Part of a small language model's weights.
Size: 4 heads of 32, MLP 512 GeGLU, vocabulary 1024.
Each number is 200 + 30 x the weight over the matrix's rms, rounded and kept within 0 to 999. Layers, rows and columns count from 0.

# layer 8 MLP down, 128x512, rms 0.108, rows 0-21, columns 384-447
261,192,218,211,194,222,181,224,268,194,254,189,224,226,250,164,190,152,206,231,164,163,155,211,113,200,198,214,216,216,211,159,192,219,154,200,205,183,203,228,231,244,223,235,170,217,210,219,194,199,199,184,184,194,213,201,226,220,188,146,180,227,205,198
168,194,232,215,199,238,226,155,220,144,211,152,198,206,232,203,196,125,240,244,196,194,189,216,146,198,210,181,200,205,213,175,182,179,208,203,223,228,179,140,226,187,177,231,245,213,176,173,204,205,185,215,191,206,195,211,203,223,246,240,180,237,173,199
228,174,177,191,240,165,198,146,233,237,144,191,204,193,207,219,209,199,206,204,217,149,216,167,210,220,221,199,258,156,249,211,240,176,175,180,163,212,144,162,197,199,181,235,219,209,266,209,150,180,209,259,206,197,192,155,229,189,154,179,286,189,236,240
193,143,251,193,165,198,197,199,174,183,210,154,207,271,196,183,182,199,184,187,171,166,165,244,167,245,197,147,185,142,259,200,218,189,163,263,179,169,235,250,203,186,212,170,224,201,230,170,228,222,181,173,220,210,180,214,211,263,244,207,244,222,218,221
161,170,239,190,171,167,180,152,197,228,173,202,193,156,228,211,162,199,217,204,234,204,167,183,265,157,165,189,216,218,202,161,236,163,239,159,143,259,193,274,251,193,193,240,228,164,182,210,147,167,145,228,163,193,187,159,178,183,220,157,182,208,197,193
181,190,194,217,211,208,197,265,177,257,223,208,210,248,250,223,213,198,235,220,225,190,179,222,166,182,234,161,214,133,228,188,219,135,209,201,164,181,189,176,131,188,191,175,264,177,198,227,191,254,210,181,221,163,185,202,214,237,156,208,143,195,176,225
204,190,246,200,236,197,186,258,181,231,208,250,179,186,252,223,195,244,163,198,195,217,201,137,225,211,174,174,182,174,205,214,152,181,160,189,244,123,171,181,227,176,201,188,244,110,194,216,185,228,211,162,258,211,180,184,165,214,226,170,177,226,205,234
252,166,222,210,157,152,211,224,169,176,179,220,243,206,144,230,258,188,160,219,193,221,196,181,183,265,180,168,216,187,210,182,232,162,204,237,230,214,208,188,165,200,209,201,168,239,245,195,154,194,180,228,166,238,199,242,166,180,188,202,186,192,190,177
239,190,213,208,212,185,122,171,178,182,228,222,198,182,177,153,182,201,146,212,198,202,221,178,230,108,180,214,203,178,203,253,169,218,191,173,216,157,218,192,185,198,179,191,197,182,179,212,179,174,194,203,231,178,225,165,192,188,180,232,202,224,210,163
217,201,202,195,166,233,233,194,192,201,243,160,213,202,237,200,207,196,194,192,162,203,202,194,220,221,179,184,182,207,202,255,179,178,122,171,238,171,217,222,208,182,148,201,159,154,195,193,160,207,198,207,186,213,202,202,193,165,209,167,210,207,165,232
173,195,165,211,193,213,228,135,243,175,221,162,237,129,196,207,186,185,240,207,198,208,214,201,207,206,182,176,156,211,253,182,219,213,253,177,182,226,219,229,199,175,180,158,167,191,204,222,258,192,181,224,202,192,235,182,173,252,233,253,216,202,175,288
180,208,204,203,221,200,221,240,190,211,190,242,219,186,212,203,218,208,228,225,135,188,188,235,180,188,242,261,158,209,214,225,202,210,172,229,195,180,207,226,193,253,205,197,188,156,249,177,199,170,172,167,223,160,184,158,168,164,238,198,218,160,234,218
194,204,171,184,179,230,149,170,231,133,155,228,171,204,168,238,220,182,187,229,204,218,184,176,206,178,249,167,155,252,198,193,236,242,229,188,191,182,241,224,172,208,260,177,167,267,154,191,192,173,154,202,235,211,212,213,196,222,261,194,237,225,224,222
171,176,150,195,184,138,194,193,237,194,233,187,168,226,179,205,164,244,184,185,176,218,244,223,217,150,189,198,171,225,137,207,221,236,222,187,174,232,172,200,168,237,215,215,222,151,191,216,182,201,183,228,221,181,262,159,161,180,197,175,228,229,240,240
192,216,189,191,171,226,196,187,123,214,217,201,227,217,242,175,240,177,226,244,183,222,144,211,202,203,193,164,243,155,248,235,196,183,181,203,203,235,219,205,185,159,188,207,234,213,192,223,152,164,192,224,216,196,148,181,197,224,168,254,172,197,254,179
216,204,216,188,216,205,193,155,178,189,188,195,171,209,197,210,188,170,188,243,163,230,196,164,209,241,151,179,163,197,250,178,232,218,182,217,251,157,210,225,235,275,253,189,156,256,227,245,243,198,183,253,138,196,220,224,219,214,197,229,212,190,191,232
228,156,177,215,209,217,198,219,153,200,210,230,175,179,253,245,188,155,199,212,179,239,245,177,217,183,226,148,189,212,141,165,182,232,232,214,218,178,165,216,225,202,171,187,199,169,243,189,215,199,227,217,228,174,162,192,188,168,160,250,204,194,184,162
227,224,151,92,202,274,273,237,196,264,152,209,177,194,233,211,243,213,282,170,200,197,193,172,226,160,205,201,228,221,250,238,202,187,183,142,219,179,130,196,174,219,216,178,233,143,178,209,171,168,166,143,201,179,192,214,136,135,167,220,175,179,218,194
161,236,182,140,229,211,211,156,198,193,239,145,152,117,194,186,190,119,246,160,201,229,226,174,153,205,206,190,211,200,205,198,191,190,227,188,189,259,242,293,197,202,208,300,205,207,200,256,216,176,184,178,161,142,144,204,178,141,263,199,263,172,200,205
183,188,195,204,212,230,235,208,174,162,216,201,167,187,213,194,224,138,176,226,208,185,190,202,218,274,188,146,157,236,196,161,196,233,190,159,188,211,189,206,176,143,235,215,165,182,197,199,205,175,177,204,189,188,224,230,243,214,238,164,188,189,128,195
233,202,208,207,199,252,149,193,144,246,191,199,155,182,274,210,228,190,167,217,184,189,209,190,248,212,214,220,229,159,190,228,197,248,173,209,209,160,167,189,188,183,210,199,174,189,210,198,173,160,228,205,151,178,189,184,205,219,184,202,183,199,208,224
188,190,242,218,182,200,200,234,155,215,253,167,222,206,224,199,246,215,208,248,194,182,198,239,124,132,194,206,190,212,204,263,210,182,239,240,147,197,164,234,186,228,208,237,256,236,188,224,217,172,218,179,201,183,194,231,261,198,239,163,177,233,205,175